config.toml
n_layer = 21
d_model = 128
n_head = 2
n_kv_head = 2
head_dim = 64
d_mlp = 512
vocab_size = 4096
activation = "tanh_gelu"
norm = "layernorm"
norm_place = "pre"
norm_eps = 1e-06
positions = "learned"
qk_norm = false
attn_scale = 0.125
bias = "all"
tie_embeddings = true
parallel_block = false
init = "normal"
init_std_qkv = 0.0442
init_std_o = 0.00683
init_std_up = 0.0442
init_std_down = 0.00683
optimizer = "muon_variant"
lr = 0.00756
lr_mult_o = 0.854
beta1 = 0.95
lr_head = 0.0119
grad_clip = 0.5
warmup_steps = 200
schedule = "wsd"
decay_fraction = 0.772
decay_shape = "pow"
final_lr_fraction = 0.0
batch_tokens = 16384
seq_len = 1024
doc_mask = true
train_tokens = 132600000
steps = 8094
dataset = "wikipedia_en"
Each number is 500 + 40 x the weight over its row's rms, rounded and kept within 0 to 999. Layers, rows and columns count from 0. Numbers have three digits each. The size before them is the row's rms in percent of the matrix's.

# layer 16 MLP up, 512x128, rms 0.214, rows 218-268, columns 0-127
095:502435543445550487485432543517518555524443545496503507450468510537495471559525534537438508459572503484521498492552499405526475501497499503524528496469458517501449452532482487493490428533554531535436520576457440486573531432487560470501502496427471477488543494480529534526563554542491568561509436499448477514464511530560506560499420505557468565479516508477438578551437506465442459487521
098:439562506500539450464510480487586483469532535636500448457523481494517486519502443519489538512521516444551549519473515570493507447457568523453511545434447486446546512555552438503544570516464465492463534493448546477476496570485523388503530510434517506527459473456524442484512473515458473470432507558523484479474501519506527519503590557489509541554491458566472528443522512481517463477467
101:471533528486543500503476521479538543513485529502431447443509427498484488557536544455442475543494470515526517481451417505478547499511501505509555500515552525507541533465541452497513465544536425513510525428440531565520443511458480492511498563476509564463536524469545486515429418449584528590512539525470509537498426576462520491470427573494418515483467507469494444552486463553549510448449
090:470492508488505422464509529484498504486535504557508455478541481507502496509482440538529543519506481512437592489460515528488476445525535562525563498491428498481539535533424489444461485571505486478396493490501488527445494511446505580440468584596512478444500536493515539536453479505518380497427472510550524528545514477487493519502591579402501527488548469485498549499497524519504431493471
109:518520460473505539542502534526445574543530460409534477534440486503437476503556528479475490503480434436504478429470506531519456569474562532515493548497473519481493466457493514513561517515554497528533436509496530466498576540464489521465521569492452460450504511506491535516499466564527502364510543519492515440479492518445504526465583536541467541471497550512530568427551493537482424402501
093:463553517502435516501502606506445470508464553582469401471552505555491469574557489518480572517478524506520521515558529543470439507470474544465509500484518490450562518481502507434512514484521511511559506568427465487550436513498493460498484433566481559489432522486531543486488449480519495478465524523449527496476506476526545499452472518464524495490410400502564540425509505450542554562467
097:520486447543456387593528492511520530535485442443507465508520481568409512570499509506492436494505510561485469507537533500515423513471489529477497480538514528543442466494450519540525469548518449483496536437510447552523474505447488490433492514516573536489505490497515471524444459440520522517547567546514500492528528464576498399532474498515496393520482439490445453547549529583485553480501
104:490439484456513468505493559474512546509555538456448462434543493488394482500463487565531523457531498484510499526564470552537498495505417433525547542483484489462478501499492505394483524459516474517582523485572465504515534528516515472451562432473478425457458509465479501481550504543520434499481498560541532534519617550493459537515557463504480532456563537500463473549571489427500497550481
106:461461479481466535508455521494488533471492519572488527503496506504399504515499496465492450510489446554504495461531636550509446473546540404590512582471472498421505478539515520471489497492519468513449398541524495516470535507539535487476442507428520522511490545440495473472527506503431484522498512516436547514553546530533501576487461420549469471461539423535492522488539528477569557512518
090:480416521484570556517447520491516580534467487517612495479508502549422589465483468490545562533474476474523534519475502516461485477501486529480541459499509509484512523531461518451414546570445528445447471452494474551511510531444504530447521538415526512515477555580464491517502493561478576510491477493464565515470533526425476541527537521422457493472459459489500499539399500488474472543522
101:531513517524441462476544539431482552477412552477547557469535466563593475510443491484481560461506538499497497455456517514463535511546470628471536527490509533473555498531507530469478457443546552524548553442478543510492479441483433568482515498513546499476535557519465523437575433489515463454433479513484495454525502530484419484505465482439504425496504519494493420481500558516509492474555
098:475495534495453498493513441509540553541513496581477475571467473435506538510502478502442483507466582508506507474538509531558522484553537503488484543545438456520450517496438479501513523520545439561548493416471485480481453562460545517481525402483474408445580498543465488493521549469477525543470413474510553529521495504583455553503549533512446497484590425510519464530469438492493450543499
103:485433501500478503424518508545529510539490534514507587494500460485487479435595508480519495530538508480465530517471484482538405496504563468513542606432419437415525506517574472479518555456469524496471463555538485470507456486522481439481486525598510509484576448460526509550478528480491451516457533498517539468490422484532486546495488522491485491559554550545567493489431430497504455493438
103:494487480488507467511479539439524524621505480492507460454465508443565485535536509552499489488516462520562472499492454542524484572553546455515490539526567442532466529437553544516566483504467478552443542439488548548486494508431500485505434540563546476501503489435509508472506530391553594468512416529442503490496533527481487481491534522546475444479539481497413479503512538441483433518556
096:523511501593559511525499528484481492542554537535531471569432516494472438519537525501481466523478539526369530551553481521592500526480458506472452498473489501455459455438450455504469556438520522499488482521496550458516536558452486423465505426441484555487552535502517461436488558576532503575492487520491453477500564459510507497520551497476507504468510447421484468478513414543508502526563
095:528496513443525483545511575532440598507496473464497464502576464512500521589494476484547515497498537500461459503443472483518498509551485465481452464533497496530507464538506500547471516526560454528492521437393532461555546564477498489546504507548535451476548485550477469459417498502524436466483542494507540465451502532445498410440431471470457435544542450506560587488489454518547446555521
101:470431539512454533500528592459513505528509541542504521510580494447528521496571465553469488470496450528508517502419424524521516509510508530495508563407423574496498521477534513449514541552546464478521420499456435526499429478463494508451453511490427572515497491510519529557555374526456534514447529454474541478556513503475495509527488444487536524433460500498531490481511513456441516476567
099:467502500539474602528465533475459483584568473503533491583456496530474521506543548501480523501501464473480525473420518479396446591501477536483420511387497407479505463488483486530485486539459483549504465484472492521549513493518554448482473531567496460504515491529462478504493552499488492468491427499460596497517495577525471462531407520475495496561557457513524507502508552461522560550509
102:517537458483504515463491487454518438505493551566499501487527537512447440467459526525440467577601432533494473501508590416527477522520445470462519523550475555448471506490451484471559549475503581534544569491475547512474501475520452468466466526503486518432522454451473437447602492501481545521500460431528424539561478544532528539477471536478443477503552555470536510547502483532545524526505
092:471503513522553513486550516559467550534545530451503457496476487433478503594488490459506518573499443538399505458490522524532583533494521540552459483482515458481467410555470541469511552503536497492554570570531470546494484495555516523432525493465526512501514482515475509506379500500428522478478486539528502482494485426453444520466381485464489436518478575522520487504436496444487497519545
098:557511556532525479567477494504479539490481527484503480488514554549505464465582532481544511485402599481434492516520507446539493479551471490458490502529514542537489466481498451515565495431465420479525478405417451530462473504512553551474479429527476526508445492515519520493445452471476472539513482558422577448488525565474491484496528513543521517503555481439494572594505527431461511494542
096:575546498505494487543464500460424587551491455585546549515503508506460506475463470565512439475475490492469497482513496469515489569518440509532500464466448464499447508490550474482554516548538489489513460609559451483495500480482515584459528516540529556524493485471442522521508470432484529525425496498456535428510472483488533461540584504425501553406549498553548540484495497541506486484400
096:509476600533505468476469491518511508487551508407457437530485472549417501513459515497476513478535519527421525483507506572533450468532484516477516492446456469499439504537558433485487588449443511559515449504566527520560429480498504458461511490508516486546454515468514526445602528488539544517479489482546486473550515511479479515452466497520447474552561553450539451557554494444553477580433
103:472511524475573533514530517514523589507540495560535537414620523554487526437532417494475522447483484463435546537498481470552518538506533510481477518504539507459491521509480449408505461553466577497556484505518427500452545462524575480470419520493500534491538465506468532442501547503423497508500510458468474522461544563528483530485520466524423423479475541519489459552507507487447534501425
096:517454553568474483536449527530545475597475520469479444515455439460460502469498496458475500540509484511520568503498530442466431566379470535523489465502546542504482477484466511523533471467566560442487532502479585510498563504500513497449482516475507509522498504606496533568441478517534472472495408464524495484553451455460526510486625485510500442536520449451510504452516561517473540501509
100:555514533552534530505541473488497456516525589524542499474505482456477509487539485513480545508504449490540603539490448444456479517527563502515510439503560515473519477519483482460537557438522527488489504498412509455469521454531456423453474565467473458507505466468529536506462500515487385487532532448564537516592461555506538519496460485504478443554421537541570454539457490418529473546563
107:478518502511447460492567448575452556534547539434511516507561574461516478534526504547531483506476484465479510541487496486555464491523484425431468516495511517437458467504506553539592474477466434559447430522590527503446506504541500457435502541539511462515512448461545508513454457470509469484488501456521390589542517486539460574518526473480415475546478472492567479496471518509539472507540
091:419472502520499522477515534421516472498482467436554558532502480519545532556510499444540494445481474497531477514538499479532474585536489557443390528558500442548529467484437488475555470551538466447523527490529549485470534444517471481481508517573496568424506538522416479568451535460485556487458503524471473464490568473452480469457507533495492533509497472438475468468512491487560607495574
104:498582470515450505397574559427514482528454478506446477512483462508517510460495489525554527488462543562484456453465431515522487476535475470479488440510528494571516515506481480451449529557531518518489485507526479496467564469435499550506561502461532427473524478532419448527464534501508530448524472499501446493487532504474581563502495568533504502499458485571581452611469547589486484530543
101:485417542530495549539563483523479514478462419569494521553538557493498482465551510517472496443496507503578511555436484514511583530583536526523455423518483514446415496415505467483505557476509559454540523496553498488489548508460417465497548521475507491418500571520550477452518457523558495552483517537402499448489510471491492498513539487458453522490455473519595479496504514466463474542471
087:446500540557558551555585557516487539542536526467495582475561423458573473481485486484510518496516515485468563461516466482519404578442435513441445480513474530502537513463526559520569512514467463489418467512480507432519469485436556489481479459469461481478456508552491547511439447487492498499517572533518510548508487459518468498496541406451494561513478562437503517546475510541447515464499
106:529536524482491482485510594458445554511480522514484477447456417520490469554526563511469526513474441496489414541561471472494453532422518522513540540523504506510433486471607472428531488456422504544457462524496513558540576490494542534457524554480498480489496504435506462485461562526455440495507499626501518527462509534509460524480532511522493438565478471564542469521527472496432520545458
096:491462497509470506591560463483548456450470476455491425457557416491447510533519575582474485511474475528523540508471521489520518500500587512493508522522440489566480506545520532440581423484476491506444537474458475516429511501476424496464440433518440508572547486488539492519563502543518483490565486463523570482514548539467491560435569455469461482521512485486488458469534511593480484473499
101:482526539545507511566602538493430540534523576466474459474512552475397481535590494554475478471428518498484444501485511530446486489482521549412509495486605466537478441509505498517497468510478420487466463575532518521446481547470534453488501497468526504469470472458475533557495503477489499585500494491488506539479558439559457473497509564470448534558511490477475484479429496562495592502519
108:450526501456568507517540572528550539445478512492481534490501505535414423495540526543530516484486543489472529482423571497529533497482474526500504464502469497511507528514536603517485486498494505534446482599566501536506490455425501502473490479645476504459520463488475488492506439444486606433456408444394521483484509493472544491520514526485531480517468465458504530566469537494492514475519
100:493499546434580512514549528480502494579468475466561489550496500536525471496503460443462394467491485498491553506534476483490543499536519523501573526483471508464543496453473455488475510533515467457499444511527501457513522534505442437500482520529502581526444531446515580552613461559518485509487534457406489508463499565520500412542450481578436530487590482509516473475539429451529475516518
102:479518559502481540491497453533504500501473526493439510388472459515510546523609477537531501490494465512488548572484506517489494491507591574517513450443528531457420479476449497487497590483420536470532493413474537529422536464452531520449479500548497512435505486498480470499514486556499446504540481433541491485458449516398586505520527461470478502560540552464561487516550503552509502521476
105:508504457524498475563532550444524538479482512529549438566492448494418502483541485468542481506487473467440451528515498464501471587402551424464478559600505460520460470484584527527479516501431479492498539474535537477436494593496445484539506504492479534431522549507449530511473500500557527513555509559513545500501526478504541505554524519480398476513556520456513546466498521440536499510409
097:523418543526489496547490541419465500447495507507564564531443470515530462511518428533504533481444596466519482468428525566531485476510490549476522533523445597435454417491515495483531447497436504481434448496415568539518486532527535491529482560506471494500480493499591527522490461423590515504500548466508445534534474484518502507568466478494486472454562466532479525557518518465528493480535
094:511510549469504564502499576468487489558498514512477445509533522470503516453538473486421482503495461500396483463435483536510502427479537579503441476532463507533489544532431436484560526469573469541532492543415462468450553457520484503450544430548541465525491516478535511480555546508527467465528470544528463495572421510518479540481514468447486540477469467541512490604529490516474609474504
100:457548492495497449497476461551457517529565509507514506375453434551456500528527504506477537562453452488492577445472416491523456519517550487503471481444514539494491526546483507569584517472524509468466427527433530472499502463450546541462498507542536421557477464440536567552490493548510498481468453513537418562518510436492476554494496549544423552510536467471491531563544477506521519518498
102:508473507591503485416493467482548551533496493553511564535523513560511490456530516453451486593483443481530510526480531458509422487479568557411480447488487478476394517437521547560485570521560569487551537431527454498497511511522446476506510561459461472444537478449524491504531543485509580483472507474517429459455490454487486503473441497460506473549488472545512494488553561532472546504546
101:477476458508520499552534428531485483498444492461451481544541494462491511466463536480469526536529539491603483563579559491530493570474513563477475453514439505485493406507483564481534517475493472492526507466459490537492558525488529474479557549447463472467510527537456404542448505506465456553473613456498478541481517499583499515429504519499439471509518509449510570502567548552450424528490
105:512448517569461512564568515530525461453404498491538418552475492517561431395483545451470506451495595494491459496546532468510500556464463604535474468513442416492471513464500510459487453458461543488473528539511520433528494466472537452482506601551526586475520569496555533533499482464472518430492500468498531513484502468502546486545529555497486515492479482501523457442512513528519523494512
090:606453515525465443567506460481469444534531518443511498521462461442552520489477546491489515583521580495400518472526505520529459453517487561507487516502517467405547518556491449531450485562479452454515524543472533413466500496497464452522541559493549512507526518565540496561450468463550525510491526494494468515465470447517432519520569514567536466474488427468559542435456510457497498504525
100:482542467545481513542532529492467431452565484512479481511490431597527509431507414489437539486398524521460531461488533445505520508550428535488533464492537543507515437433486516506532401530488518485531477484528547478480493428501547508474544485515491511481455523471589466497472463485510575454494502485385506543457533564528509536502536606499478522491534493568528505520510521471477504539563
098:503490498500519484473462563451577487465492441490467541516555470506530464549511522490428563490459482427575458518478475407492458512546523509464454549391514502456512482412481490530504513532538513516479559497501503477482515554518541408489481513488566492497478571541519561526541448473468495491520469494478530491474550566540519424497504487458494514588596467498453472535547512519499419450569
092:509559538482513511489529600430523524532458456445530545519513472487453422520497546522492510587514475542498535468529497503478486531552532503546473552491460486516524425511540469472480539484428531450480485533539514458475512503525512493452464576561546553428536430556433454537504431494450492541507472518506569449437455542492485424520518464560446513471521513446503538527586438505459477458450
097:465526482543447513521525487551518534410478520476509396480444504486482527494564543513530521464483489500486401465550514481488435497501506527495518541552505527515423436440538512476481469534511491475543528496517513532511513573448522503449586495431465460501498491460516550531544536536526580416495465493497488528509592524404572448493460466484517503484578472505461448523513593463514456554513
095:532428550419546519541427445432590440436573580512512492474478505499460464481486476517519513449510539478501512447503477495488497490424437511546586468521511498551464545515526546515475490512464538493549468503465541467581530509510461516493551514455559422478539424529497499495419553518507561477495555570532461498522536519520576510508486519473542402522474526491523544519501466505450496480461
110:458443483559559541524569443532487487428486519595550462492495515548475564581511518487510567512489454433518431487525624547490493516490489476452469482482518475496508507540439497453517551495464472469522493533471485476463479470485471461485512500552449466492426535482537422536459516492575564454488457554433532430536492487507510569526463560454470458524500446474527503546499522538576527514504